Weights of a small transformer language model: no biases in attention or MLP, 104M tokens.
Each number is 128 + 24 x the weight over its row's rms, rounded and kept within 0 to 255. Layers, rows and columns count from 0. Numbers have three digits each. The size before them is the row's rms in percent of the matrix's.

# up: layer 8 MLP up, 384x96, rms 0.153, rows 10-138, columns 48-95
# down: layer 8 MLP down (transposed), 384x96, rms 0.13, rows 10-137, columns 48-95
up10 114:109130109149128090138143093135115117122164128104123162111104162127128102100174123103133134136137103120150178135104167133147137107129124109151119
down10 116:090137131099139131143130114111118118131147139120162114086108116130100156147131170109126132129119120137096176114129134091145125096109151162156116
up11 097:103144121154135136122197138108106118146128099097132139073113154107108134128142128111149133109090125169099185127114100135097164139105139112099169
down11 086:145090155155101106122164156151135163142182109125131098131163118148103109178134093125124102113163149079161121105147089155139119124096100109108157
up12 095:123070124142162116140097137124108113127138126120162138148115143165094098091121093105114164135086131136129142133087133155137080106191098140122175
down12 094:106109169122067136137135123139133164144105139126106137181155128091115129154141095163137127142102125110116110110135107092111161188144127119178140
up13 095:069165102103148124128162133140126099117124117114124133109133135131136115139142116103164138153124124161122187163145123092092152115118123154123129
down13 087:135139148109151106122079141159116106111180150131097124172117150138095118130107118133076153115129176148126148106109140074160113074157145115143136
up14 109:143124152118126094109135163091067111111132116127119150127144165166089116143116115122152136168133145099113143136090157129103127125110106165136136
down14 104:115154164110175113090131140147130138085091123124145127114112173130147130115114151100116133142095088131099145128121157173083147118133128138164099
up15 119:162152107100133102134159156115115088101136139127132133095139133113114112119110138146156122170147083118123133127114126125137154116165100096157171
down15 120:114128121128137149152134111171126115167147099137078181108174137110133120113118101137150123150127103170089101114166131145093118107114163134104131
up16 107:110143149138125143139163106119100067120126168122101146132131160150137058084094105109188131129134137138154152136114137109145083109132097120119118
down16 111:142128168102165103143129124114153094120130116111123135105139149176156126129113153072091097118079112117108143140105147104143121158133097124123124
up17 096:132171099112124135150134134113126146184160091107153121087119133101147150113127087126180121111097061108128145099158096154148128118162127127149150
down17 099:130136131112109157149158142119130130116146130111139101061139121187157112120102105115156113131173099097160120137117147134134107135137096121185105
up18 111:113144094100122100120157127120129054127143107144113128106137143124123138133133111151146095138081138155114141162137134085099115138094113129141105
down18 112:160116124170134133153088146079135168136125135149117111143117153156162139116114124121100125126105124116130192128085137131097151092105154132090098
up19 086:120138109118137144149152157130099147126149114119165112146156090144087147138112130122125131140111162085097145137141142107133106094124118157133107
down19 088:083160129133090163090139156126113113100141146101139103197136108089115119170134071113129102161138132147135136132112115089119101111139126136154116
up20 090:118147137154121084120115148161122145149160206131107094121113148153125111154107165137159122150131122109131151129115125135126121085136116156103100
down20 091:137134102079169144087161084155087153153143095101104131129159118133114098111147108164118133140107115164138124120144132168132121164107116139114141
up21 101:117147122107136111138160174090153132104147162074165116115158160157123122123108148134184105110074100124117139105143117139129104112160094105119130
down21 087:160137105167154164134144125174080142108123126116130127091123100120103093156179122137126108177171137124126108137122091156136097127125153097109120
up22 097:115117121131152068088102178086133082146158146110169148130162117130136119127162155112122120125134144137129118133093144152075126129134123138127164
down22 086:158114103115098172124164115182152124111143100110121111103123121096093130183096127120124138154173116104134116118154094091110108146167165162121159
up23 102:130116107122156088136102145139141080111112120147174097100064166143106146135096103114155146141149098176129119153110153115130114117161102133130107
down23 107:158138144147113139137125156147104082107100119141129100121148080126098129154120145154113150160088121089106101143096137115089122107123106157161138
up24 101:114135111087133150133162127126118081113149115154137152102122156169137119121131098131142108127146109130073137093147112135122082120097134148167124
down24 094:112115096141086119127116127082153194085170110140142112115114138172126144150147141123122082105148097104140141150133135119143128129089123170131144
up25 094:108132109111166127140110108143109100133099113151113142120141152109110148148160164095149146147120118086112177135114140085139142112164128129147114
down25 088:143117067118084121113160125122136128150143156146124156119111115097145136117132139102081147098172143140144105155126107143183149134182094141126117
up26 111:094136098136150081141127174098102162086154154118132120099134145075127101108156103101135136163177139111117158123110160093132109107129115113120142
down26 145:118127122108134117106099122148114142115121147150179142108091166098128139091098143118119108135147101119145149140103093151084121116165153118141104
up27 098:112087131105163137125124108113160145100124125102191114081127137125152148115131155116141144136114093150110112105126126132133138137120149147139099
down27 091:114144138097073072141100166122099143134151134137123118157113104130119120128119151148096158146147113165141149106128172123146131134132116094169128
up28 096:124126113122136094130156156116106074119166059137114167125158141108105091114164089127130138129120125106120115133088152127129085109113141102140139
down28 089:144122114100137141140153153132176082144091139134081114125148085132181112142122102095142135094125149128146142145134157183158142129118102133125112
up29 084:141136135119130149164153156080147151153134086133105106115139128101090093159107114099152110124116114149121161112161110136171119109123142101111171
down29 082:136127170102113123091156114160145139149132112122136135139130122084139104146125122122124132101118143118131146129105151128144132137102082119110097
up30 113:081178111122159143105110117148095103158134154129151152070120157158129140144118165112116107132123127125117135121155124134133105104124124165159099
down30 130:124136110063142106127129145096171103098122126082136130139131097144105190109126151133102091132148154148105129150133104119107112153114106145139123
up31 103:152149149102163105147164109131109133090153117141136165101109131148115111121159163098133137144112089150138160134127126116164123124155131114130116
down31 084:114094158191145127143110140106130123185107119123191153110109116116092095147093146100128150156074180128117154113134131095159123113092107132130123
up32 087:146160145133163125109126126133115125097131118077106131105177150142158134087139147135158108137098104121137124144120192115115158086122076119143175
down32 078:117082122128113089150122130112098111131180147145148139110119201172114129131129104162120168133126142154131095155109124115135095120123132120194100
up33 094:142125134090172125137144083105143079140135157155144168123095134120106148156136155131155167158129099142092117131121142119101186136108127107149134
down33 091:088149154160096119109133121153093166081140147092088123149090172124139108158110073138174151143142111113137093140114117153143102126151162156111113
up34 110:100127098129160114145121109075144107125149111144156115092140167139124140128125120095142142135086102155131175103103144136146122137123144121139112
down34 101:137122145146140123074133144114142133140130142099078079114125124106131107086140089082169113142127150125143135130148111162151126120113150096098129
up35 088:116137122112161082120109112131113100089170103128130141119159107081131076135144126142129121152135121130147133115108218162157139122081114092185117
down35 085:144089126098102151155104120104162153128118130126132131126109173128122175124126143098146130141136158100079180121142088147114108112151146169106139
up36 103:121123112116150117139173149083116088094139136054140128085119147113083103096130092113123147108072102144160117133116108148142112124161132099140161
down36 098:123105138131109172142150160134130143133180109092116130109136117118127079130132077108160100131130084120124141123097117128155087092134158136082146
up37 111:090116103076138111129162163090131086116118132099118142097142146087165135100102143112148116119111099140130158142118157105136148134139071101134136
down37 150:128130132143158132163113148106177125124111079147161128139126166106163143127150139105125129118099127159135152134112121090091133112115155123137092
up38 114:136135116073154123113116132137079107119152116081160155131137132136127106157091149075144144152106132149133141114124117063079125122146125137122123
down38 115:167098128110153119123127164083094132141113095130123144113123135142123120115136114113125150149085108155151169083178095146100104132136126160115148
up39 098:149138154150150074142110150147107109137142156106157138144116121108171117144169092151117125129118093129065136101110112101092163121125111130165165
down39 096:089121096165125138166133078118133094166092142147137158125170097131149139152091161135091113087134131122139142145112137096143154115108143157145141
up40 107:083119163136152085144135177117147110089149113100175192129143125145112131104097133110126091183079147122072141113162126150138167107105127132147113
down40 100:160119144115101118125123160104170080141091108145093134128155103081133181167129108129132122155137166103121106113111147130151139136113121113106073
up41 083:101134109154127111154117144094105130126120105070077123077102141137152124083123103136122127156134136148136109135121080122114120111136129135152142
down41 081:143119150144132104095125123135069103138129136114166116144112193060135094140134139161107089133114097088145120120111162111115143128129089112110122
up42 095:126098148089131087142161136132094128130140140078120159129148165152126112157107149087124111152143128151115155111164142098111130099100085158114132
down42 088:156165125116158130139100130121152158166151129176111115140099145158114121155109156134065125130093130129079137125138123122132140117126110127148101
up43 102:083134102153129128128099130125134057139134143119134121085070142126124118099125131090151141142101140156108157149127147101125138129153132115115153
down43 094:134151156135109134152148107101153107125142128120108147121142176137149144124145096109142083164143098139153145102137107115119129153107125098127109
up44 105:123172127099133098098128168147146079129136135121136117114138135123163117104142153126142159139139087125136138128164116133106119126108100105125139
down44 096:179121118128141115161130099107098139123091113121123141138110146075127104133119108105137122173157120124109186144095142118163143091116153098111061
up45 095:138147135080149116131127161139134133110122133111126152111180148138146165142126105114116140080158104106130101150110149144137125095114124099113168
down45 093:120139127128098115110136143185109177184144134132136109141148153166176182089112130098125169127101110149136119114141136143130100145122137105117129
up46 104:105104115094126127139135141128098120118132135113122142108133150151142074113103131116159126154120111107135128145096139101104131095148130097164131
down46 117:129130142087157115144160133079125084143123117147171139106132124132085114166097163090146129103148115106130155124158162054098101144147112142155123
up47 094:098144111137157105142112121140138103134164134153096158128147121112118126140146099154131123132109090153069131133078111163131154148124118139117102
down47 087:112099156139118127135081145168116127132123116157122095113141157115105101141070138145116122140140162083194124111127117142147110131143133109146129
up48 083:059126134154119099085157146107130124153162091141118167102121135162160123096158135142144120161125122140143143167152121125136149118127136186143144
down48 072:142095130087133187136125123119121147096077149115129162143090141098134128132093126133166112129138155136115088100153158119143138148127136124114116
up49 116:107099094158173099127113138110093131107132130159137147113142135093074129174115158104163104136154090104091131105122137113119098094084089117160134
down49 120:131145134122088117090142104161119118085110146124123130142079175128102149151144129121091108130155086152111109131115105116099127134135132154184123
up50 102:126127121118126097120106150099100161112141207118122168118106181107126091120098112128140142162102123143142160132098158123132097124146125133140132
down50 095:144105099168131147170173176133122173165110094142136096086148136105126127139105104110146157117140123119148095143119101113100117113139092140105110
up51 125:110134141118174083119102144144147106114162126124130163114104167136151105139105113111159125170126070124113147157100112107132132093141113123135147
down51 166:105142129135114128188097130151114132135125151144129110107134139134160152119088089123117146158084115110106097131112130131127120141140082119190109
up52 099:099111131137128052119120154114165124105160140111126136061106134116125084087090115105147119141119082131132125129120136104140133125099148114136114
down52 108:076164156145119117114114128084119120133102115119122182162120107170120129105160089117130130101146114121142092121116132117142155165126134167138080
up53 106:123181132139124052158158155085145154143113147082165120134113155128128148146095157088116107142117117144144157124109124149091122088112143139123129
down53 102:154139095143130166133090132125115110138136121154147094139141141162126171094098167084122131137097100148134139148103100114144110125154143133132141
up54 113:144131140123150098117109141109132108106135124108169141138089140119173140107088160162139161150107078095127168179100111121104101105155118172120139
down54 105:163144118131132154093094154111096103134130100102131149143098088109168147140115135119134174156163130127148128127134070102146146168169099091104144
up55 077:147099134135148116121123172132092121137146165104122123113083123094101099136126129137136113173110107139094126106163169113140144115126131131186149
down55 081:119106118148128129135146117137184130140128121125082128106151073171141130127121130152154157107152111157146127133130126160145142088096111129076125
up56 110:089133113130141116098130203119080110105124156100132125111135130099146125175111129122128119140156127151098158124120145093108113131096113114088142
down56 114:108116123134138133185105142115149070144092154150114121127153126070146150129115110149112126115143078101143146172112128144122139099095145145171097
up57 107:088116132153164100130099139076116107115149133123115148122122157110167138093137133096155142119118092138119102173091133110139103121168114151110162
down57 109:121086134160134108157113116141138117149183124115132121150138152156089144115144127103117093126080138114112152128122166145092150100109164083119106
up58 098:116126152131153138161154182118122126109144136096162117113076147106116136111157159128114101126103098182134134086132139160111091084116104135132122
down58 087:132112175156103103127147116126137123160095111167160165131124150115101157143200102100130143119120161109093115103145124123168098141126131124092094
up59 108:132105095108146083150177150082117097102161098138146158098123137111120119143147117097144130127118110145134123108119106118113128128115091107188155
down59 131:139121135152128124127084154119132093127101142118159128137101129159121146133148125132113121116112101107108157095150135112103089133136137150125104
up60 100:105142141116119081107113146151115128131117112114149138130146142130090132140083169151170199157149113117078138109113161122142134136122140149109150
down60 094:138141106140138141116148130147110103135083158104095093101145164123165130163101118100128108143115114126165167160138120128117145094162129103133127
up61 088:111132140166138117098124155153050116114165118099169174126126139096110082122117142127144171114105143129135122167123162124133154119130146111177123
down61 077:121097095125152156159140152133151141126107146116109085157121115148133146128139119143167080125154117178112145085120093115115166115123116113075179
up62 098:084129135134116109123110162113122105157115098161133202117122137106075106160171132151157105122118105125111190122145106104129100131114126115135115
down62 094:121094132145123159122117161076131180134125123088081128128120084135144192081097133114112123094121152121152140156104196151137151142143123146129114
up63 106:131146156109153121133114142173137116141131146115182097095128136145149147166130167072124121155146109125138142137137104133100108109132121153129126
down63 103:137140149107138132106105152152124157127147127111113100146119095116157147092154151140151093138117174135102115202143129154155145116176111136110120
up64 103:121151101104122082155126112138137110118169152102145152114152167109130115107099117117176122100105144147098143161124146131125117117130129131153109
down64 145:155132119117122174113125108099141142121131131155106090097132135172127153139129149115105156103085155158100137127087133126121085089143165126146145
up65 088:145117115144141118169122135176116133090139127101127113066114121161125080131099128157127113202138111127136143128117148131105097130142155159174121
down65 077:098136143088118160107113174115096124136134153115106138129128147131119121107108148120194137085078125159118136094081116163134162110083132149143132
up66 114:126145153122161097121115177094133137149160094127147144119113119099095149080114059106135157128085142134097120143148156170147103102148150136153112
down66 108:079155158109115098114107145120152111095129124139110144151121167109159158113170090118132117146092158113139107127129184167114169098124155124132129
up67 108:139130098083145130132150125126124088155150127114167109108123157169102149073142102112191155104133116153097157125079141119114101135135120127144110
down67 097:140118139158134152151144161160156092135110111153137115133078135129177130102151107132130124105083103113178108148091138159089155137163113087095106
up68 100:059115123109116123117146137116090110179135119152172151105063126126105119139120166128139084115115123119103138115160150130115137118146120133142134
down68 105:140118127110096101130144105132096129150133111141143120154141121142192114109133125104129148070128126120154134181145120116134054109126107114116115
up69 088:135174148116111103128118091115112104130128107111125108118161176122137116070144159119138140107149123145126140118095176110123149114121074126121151
down69 086:148140107183138142138130159139132106123150114167163170166152150069123117156146101118148151132151111094125101138101132147097188125116157111136101
up70 084:137112127131121135176097187137103180082133100082129131126120128110134113112103124124156155142113115155135153132168126115158144088154140152165120
down70 084:155105147152137136194133126110146198136081124135117118162146119131135117149137131183101124090149087117154113138164159150109155129140126104128112
up71 092:108180163117181074096124158116098119120154159118135126115104180120109144118100118152138123143094134153120130137165173130117123115155113150132151
down71 133:148130148070151137135140104121074114118148153131149148105101140097097123130092161146091153150072118176115115107107126109137133119160137136131139
up72 100:082128103141173141159105192119105118151149114153134131131106146128138124125110101118140128133116148151130107116123165110136119075121087114154160
down72 101:128160131102149076079110107109115109091155131103107098129162157176143143087124139165121117126130140088160113107134122155111117150158121144133144
up73 087:128130157171151049140120133128147110123144087122154098085118111138124123126119092106180156140102128164108168150107140141145148132143126158091111
down73 079:117097128164124156123145151089140164141120114120140181131106129145096119136105075086142156118107123088155121113144153123116124179122136118120088
up74 100:145156115107161131103139187106131088129132160111124127116120147106111166068169133107113154148116091150096136118133174111089114136140136155099116
down74 092:102086104195169178132148087134125120128148146100102158136155122145143099125060100159122133139168114108180131088149131124114131129152172100129127
up75 103:135132110136113140138153137150114110147128124081138129065150142130086153130071154129126151139112116157125155174134100126147156131134125146147137
down75 094:101138104123138115129084106120112151158122128140122140142099107119149123113157108168118112103144112150145113106128100144146135175131115146130119
up76 092:109147139131158120068163174074087120161107129067126109105123177166113140103105157118145100147115106085120167140118111112113098101144121139123170
down76 095:157144141098124125104179101111136127131125108121114125137146132120092117100114141174138097130138096101114160126130157145118101132113171107066107
up77 103:134140087156144121116129160097094120099120121096158128112089154169163133103100109091140125131163104123156195115118123123147101102132145102120137
down77 100:083159155112128127070131149154172151133126128108102125122172172138110123132135148128148185130092140120154095148109125092148144144133121112125163
up78 114:093134138138192112116112143133100100118102159122158123113118173118095097133107136095133100203138128158103135119123131111109110131099091128139141
down78 107:126141120186147105120130140113086151087139125170089116063172155137121129132128087106128130141101138148100142167169102109096156141115125101123121
up79 088:112151109120173127085159100129137090110154141152149154125092128119125090109095130104207099118111124145162103132119131163124139150129112155181099
down79 090:147123125128106096053110136104149091115130117113100136165129144099138112128162147142154110141115102077148117104142141122121101139109134122168136
up80 115:108124121113147106149107119126102080119143093109130157089112162133120156137080076096138097138101144169149144113152134176099134116143084184147148
down80 113:118138132137136092102123179138109160109145115086139165118077125134149109143140140099083100158071097113166124125136118139141104119145143128094122
up81 083:094106085133135094162124150137099143122189109152146143134138109111098103139141107125165147137131152144115146141110145140097135089101074145162158
down81 083:151173143133129134146143148107099137111088130147143126114114149156121158117086171114122101130147124137130123121117111122141093097159182124061149
up82 084:100115176163134087140141163098127123189154140152161104120170158102158124143133147142155120138136100119123132088097178113123118091159122153093112
down82 072:134153118153109170135132108143122174124109158094137113148069149144096144132142137114096130132153123137105113132109148115113147114100119087087147
up83 092:089161115100176132083143134088130097117133065129133143114172179128116155129146148095145117139109103154099142093152135099097116097105105160134142
down83 078:100181112180053124149114139173117109115165106137129112106125115146131108154143110170106090150148141128103105118124131172157097150123122123171135
up84 117:118139107108155125083140126128116117099136155100138172101117158126140125108132134154161133169101105131105121126143187115131096120100107139138084
down84 108:127182073182099095100167159125117109110137131148154100140116099104177125084131124138116110120076137149129180177136098132154104106143153084114154
up85 097:126141162112140097120162150146096086140137136126157150115149138163134137101116095123141104152106138129132135102108128155109157100152116164122139
down85 143:135148171094123127117143116125149113113147122139119173100113146151115123083141085094148101131109103173145119115116141134107113105155134154130141
up86 093:107152133101167117141144155178126104115127170135177137087078117125147114106092160112135096131137085087133123134103140133102134113119137105166115
down86 088:162106152121129145183134124115164140123105124169121114160123118113147167129122145109162105134146080145117123115094111084122157108164211163107124
up87 088:108120145124163119116100187076128102133139161086144141132152114115095078130116120127148137130084147102121206102111163105147080101132120134107135
down87 075:140145091167076151115145145133145167147169170166095157149119104118132140120160100117128137134120103177101110127122098167127116092166130128154098
up88 087:165159125124137078174113145137133108120137123127120102119152139073116105166110161112133120110093131110093130105119153086134110084132101091152131
down88 082:095117142141122123149137120146111118152132127158105138180127130127153132095152122146102138162131073163171147107154133136128156163146155139097087
up89 099:106147107128118132168108134163097133177166164107122113121130162100152115154109110115118117118129126126148118106129108152137162075138096111162178
down89 089:161137144139135134148089123128129116140155112146126110164127134108175084132128089124089157115101109149161111144124144111171110105150099137188146
up90 112:102157124112159095113118162098108088074120122114179160091105156093120146142104104133141162129122119145098162133071129146092130127088131101153102
down90 125:084180152139114142179113113140118135118138138097140147149112170148165148168157140136080173114136131138133149132139140106109119138129169134147101
up91 128:113117133131131095139118177160145099126138170135139188112136145127141146146109133085152101169094132148117153143090131069100142101135112093117175
down91 131:117145141136138141135139128091124133103097149119130146118169130104136100163130098113124148115136143161182126105150133189109132116116152091108113
up92 094:106155100099146152132116161148088097133149145125150120119147150156134146168103079095130135130137123163140136124104087148111162080121106072141133
down92 090:126136140125138112110163131107100124122125082179114108125145098131111171133172175149101126175115129157117130131147125138112110135138112121112141
up93 112:077120106117132106114163108122132078098162160107149119115137152119134111152095132076132105165126099160105153102140122140115123096089108128142170
down93 117:163134112111147136158077164129125094129137118149124099138105121132161168153110153108067141113096151140177124128115165130107104095152135135114185
up94 120:133127115120159085156124125127129086129140110137146146124108147145083141127077147094182121122128126146082171104154123109106109110105114158162178
down94 114:121155120140110112117121135115149070127145160147082125143133129097124157140095125143124107131153155092132127187147153089088064127174170153122114
up95 113:102133139092133092119091154097143105134116078145146110123109131122118169122095133102141143124134131166163173128144112119061129122162116113091122
down95 107:110141135126113136103135096161116160138100092125096126120108110108125135081108097137182128112128127161158118106141143095144147144131112143140103
up96 103:066168135147143133124138133079125114104165116130127153094133160141083112116137136086193115117104123169076145112088135121152090106147127142137155
down96 146:125160132096107131146121119157106116132141166146156114110136161114118127096104152113155120109068110165134117150095121131101137126133125095134144
up97 119:106091114141142103126134162117112089142138117100152134142119123144131149116124104125147120145129108181127192105133145109091113129139106146092146
down97 132:213142140090136147113103133152146156051105086158119118163127143114159101141142105097089117161154126149123150109101141160102153158124132125119137
up98 118:099127148127146125146118166128132120125112103122140189118127124122090125111159120109141128155159088117146138138099125109095088119110144127173145
down98 113:138111119136117143101114162115150131129131118163103167091125153115116130116113135139108122109137129127168078129142123130121108155156122095094155
up99 101:157143150103148076108121128097091127154159173117151122101107101143153091148164154152115132113109112153154148111080120117110123107161140167121147
down99 091:164100072142160152111144122120145115109165113121115132148098123158159092153156072148168113155127096094144111097104116108131059136109131133160113
up100 111:105108158128136096121120107109103102107138118160169181139119156122131103143126113143133103130106095182103156138122142106116116114160104101113133
down100 109:113119122111109144151120143116103113093104111142171113127103119143172117092162178127127162101155197160151120151135137102117094148128156098113136
up101 101:123112143110154074096132164098152087087105150116132134108098136125134093150142145101162169143131161133146148137120104108125112091128152133137102
down101 105:152146149139106106143076090167119095142115101170142120158141094096134144160120155136116146122126109125094116177132138150107132149110126164118115
up102 103:146132095151137045122158163107146079127137143114147136112132122119150108140143106140132135123144115142140172096118164109121104130115074092152116
down102 118:127114149139130176122068112080139104140086151093126094155105111124189150121113157107134074126141134114104165099149131108128120116142114126112128
up103 099:106117147079141115145138116120129116109107140122124123097094159141111132133078147113166153155077112116118151144131128138102175113146124144154166
down103 095:154096104132121137109110110190110116125110129079102112171124148109125129118107146140127165170146146125116133144097119116108141153118138122149116
up104 097:126112128112130103173132124110115152148189113140149148109115109121116136111151139136135122139155125138180152122172164131138098119159103120162149
down104 093:134153100091081158131096132126108139134109152086130075156134141135130103127117129094153085113114095132138152140122132140165121124169117160136117
up105 080:131166135128122126138137099107071100104129142123172152129168179116103124133053137131145129106115133107102111142115152086127092123155091123105147
down105 075:114120111150145117101153124125158114104141121127085124123115075183155089099165110144172167157176134139124121116141138164119152110101106116121147
up106 089:146145100103143094134150159096103152066149114111157124096114120106125122123104123120174139171107128132115131128128114104122113140118116152105130
down106 081:129130119138107159134121097090126134106129169120141166096059123112144101133101086156160161152162055126143117122153159115123155124083127139148128
up107 098:099139124167149132115126125105140127089140163126141172091116159142081152128146138118156094171092112138122165096091110137161094124147093149141131
down107 133:138115160095179139108150077127133113117119135136140161108090144115117147073145135130131150113075164165154096139086157135129130145138136121133119
up108 090:102156118077173116130124121103102143139151133103160138120098140102114108130083144120142081163121130140138125122104137087084117119125154148115147
down108 079:119112122146096144146148149173159128143140114143069152109167142115139137110131152146102124122151117139119146125146107131140119158081101138162085
up109 085:108106134098125117092105107159094116136166113090131148097118151117155152137150118125114146147131115166099131136106113159118110107129104128102095
down109 080:120120168131159120128141156122154129103113122129132111084163119121140068147140139147171125117129156101082171099132117143121145126118158108064119
up110 087:143170176155148141166143134090084116122114116135120118116129139102137112122156109130135139138145118137160153153119159132169188109139140155148108
down110 074:124097107130110115076108133111134114185133143115121113157147136113131135151093147171126134116143150113129091129151178160120131162132087143136099
up111 115:092138149072130070133133118121125140157142115124179180118133160098112138109142124111132106133134103130130159120104106159136168134128133115108157
down111 118:108147110141132114115145128123143132138141151148096183106136097079115136150119087123117188097145120137111089154140117093133074146085128132101124
up112 111:110126102129146133111104166155114088180121102119129167083101173105114132087075124155183149153094103126114133131134130131144124132147110083120145
down112 133:127140149123098093093133126091154114099146171139098138116146134122106147113124142116103136150097131103132169124141131150134086096128084110114152
up113 103:125163167098114122094120158124099111149138107143150109135119134144161131120098120156132139124063140162141101126117147125098149092141161103116187
down113 102:132122128123086138100102128107138158130090125160129144151115126109124178149115157130083112066140135115102089158084183111169189104127101132107138
up114 089:129159128098142149119151147081146139160172150107125122068146175130146125109115085097159154131050093132129155138115121104156138125156129134112147
down114 081:157114111155177142122174086138122116138113097137144130107152130054117122136153112164142128152132138142089117112127113132137133158115121153111110
up115 087:135164143078140148130091146137088124141107124083134141136141147116120132123076149139152109114109103113155121125103120143134132087122132174151140
down115 071:092139157141160097122148116113173154158168161130107144141124142106123118115135110124092162151104134140115151101106128150163123121144119121122112
up116 109:096136123120144086106147158145124066104138128126127161109137140132164090080135156081140142149142114124103155132133130164120106106112107123117153
down116 120:112183136104165152134142101112167109127130139173094111190141138135116128107152151127108107118106143106088146108109129181147141090129142142135134
up117 098:110146107141127086148175110148134112137094103087154139129127147124122141123137131119153087109123110133161159142095165110160107089140130174142130
down117 088:152067116157140169135160127130121120105141099120138120148091154166095097126128134156152132124140144086166123127137151123173089139140139100094131
up118 083:130123117100158153121118130108062119112206133092153160126107156117129160099140129139126120147102134175137109139153120152109150142126154124144169
down118 087:114133115168139134167135132117152142127076123153127122132120103172149083153153100098163167105138161088109131119071133117133125069103112097127117
up119 101:125108113118123122152122167148105120120143125099134135121114113105142108144080170107135123157124105152120112125135146154122112107137124136156193
down119 087:144089147119116104190118125141143128160131142111114120170116073089134108117130113141134124097134099139142152119139140148132145148146182097123105
up120 087:157116134129139090124104154132103149148155095126095148134170117124134119096133069151125131182144100102130127123104158155144147102094155144121146
down120 080:121164101114082106158124134087169115127156148116144130088145144094102146142092161061153122125135170143123122149100092125137116161146114079148091
up121 123:106098141086150126104149188106130111142123145149140102133105140139148133104105126105136131177091127161122169090133111128110137100148108155116162
down121 132:140126129099127147097121122146122130098132098139127105184107115116145101113184102094131100111129139156104137112141131177075117160067120167116132
up122 106:148100123116146129142179152106100094132120117071119138120105141124108088124079154103109131127119118128130120062142147139099108111178125159156158
down122 104:169100152159106169158144083105120114159149141093143094127134091097149104104086166135122142132135162134123130121152153143141112115109159103062134
up123 097:101153135104136100166107151125078135087155136072120168115143149092071084141133113133154152154139118166135114121158127105109112109132141112164173
down123 084:133119135120137111104133136129162119154108110171128112116111082168173165089117142121089114118130146126142142153103130177137126138170114122124132
up124 093:109139119082145101154131110096109115089166124064139089130150114132101133157129157181141163131087134134078138139101117135093108113067120104115138
down124 094:128149133136119125097112125121137090120095140129104099151098118104087142102138178082124107143119120118125172167126113153132073124130197155123124
up125 091:108146140134156126108166146125116119182142080129117140095115152112166117079123113093152146157140116174150162128155163092147103107136086111163108
down125 089:146164127141102154196125166140102116141170154128136103167104123131104097126119117143168115118127103089101101162099158112127123114107170127116095
up126 102:111157145094147108167173121111111099122095119119140180097099161115068117115108146126131158131124082150135141140141090108121116120109123112120144
down126 096:131137124117134149139159123091119142122137132100127114147109112119120132173100072098168118182119150127119140148123110090112091174117115150116084
up127 107:082104118095166142127136130107096109087143097129123126099154147124126129154111128145132147139127084094153141133073108091154139098161117112124154
down127 112:105099144135110099112120111100129114147121143100136112116145126105121158089113091155119148083104131114138168157113147125144115164161112139107089
up128 099:127133117125130087096120122117128129132147103132127149101154152147138171097153104090153132143108098147156173127121116168117102107133092115143178
down128 093:176113090137096160147178153142102128148114129121101124205149125087128083139137113144147144111134100125113168147156115142091118133139098126107106
up129 109:143128168106145135132161147109153144124127116122123138095108133105142096158167142120109119138112095140115199127146166140138084068157133117157114
down129 118:128116130143100127157112135077119108137118111123117169141140154123124126142096099088116147138121105136147158138135151075139106156125072143140111
up130 102:130145132104144130157151128135087111096146122156146135130152125124116114152132183085145120142115131126108131125082101164086128086120129096147147
down130 104:193132108162133129156148121155118116066123109148111117151137108142103133145118145142073139147107107112133109172084138162111165114126157108130135
up131 110:103153130130173103130089110098132108137167141114131122112117152134109110140108159112147127151121102183107135133114154137149138102142146087117174
down131 141:142137157099134113160142154119119134101135126108142154123059138127152121077107172124115153152066135146107172146104144105150120127133180122154112
up132 090:094159110115139088144164129077155114132181139131132125093102157141083157141107104096146111122125107166074116103097099121131119132165077109163140
down132 082:133134130172174187107154099151160087140098102119124157136146147109162115143064126133106146118136094116129105144118138135130103096109131136092144
up133 099:128126126104167138177168102121119116133122141142147137139142125119107122182064110085122119108130091138095168124134168128141094101140122143163124
down133 097:175171135100102103120158092134117086140114138135116131117151136162126111137125142149134160059122161094154138130128125122166107121169118140105097
up134 118:117104159118149090142162133133092105115147080138155153105104152108141102116097147129143143103087091113097152083138120101144160111181147173129109
down134 126:124112123132130115147117152149143125125093146109177127114139169142135140127116145112060137100122124145113138117139130132126141107185141112171153
up135 106:177108104110140089094184125066107094081141151172147111118117131139120090125151132132168158146143139111132135109130129129150106133151102106142142
down135 107:090165116112135143140070132080139153140121144119160153143108137148124114148107152117175130131126091130136138137114138111124123120120117119123102
up136 092:135098158150133066162100163113133118137184130139149150128096118129163108133096123129181123143082145144146152148105185111137130154150121115158135
down136 097:123116117109166167106128100103149080153122109088112134151145123133128143128144148145165129137114129139129161150122120165112112168086097117159129
up137 103:106135125104144117153126124092081130097142109133132155116151150107087126119131113142149182151135121145126169157093124133110104125129095124130113
down137 095:161122111126114124167160170141135095114121131087099162134134112146145099162164085156153087078101122065121127106144126082143135121137114142122108
up138 099:153133079123132081124121153110115132083143110140132102108111163100103126145132117106154137150142130128147136099124132150103079132134111159140113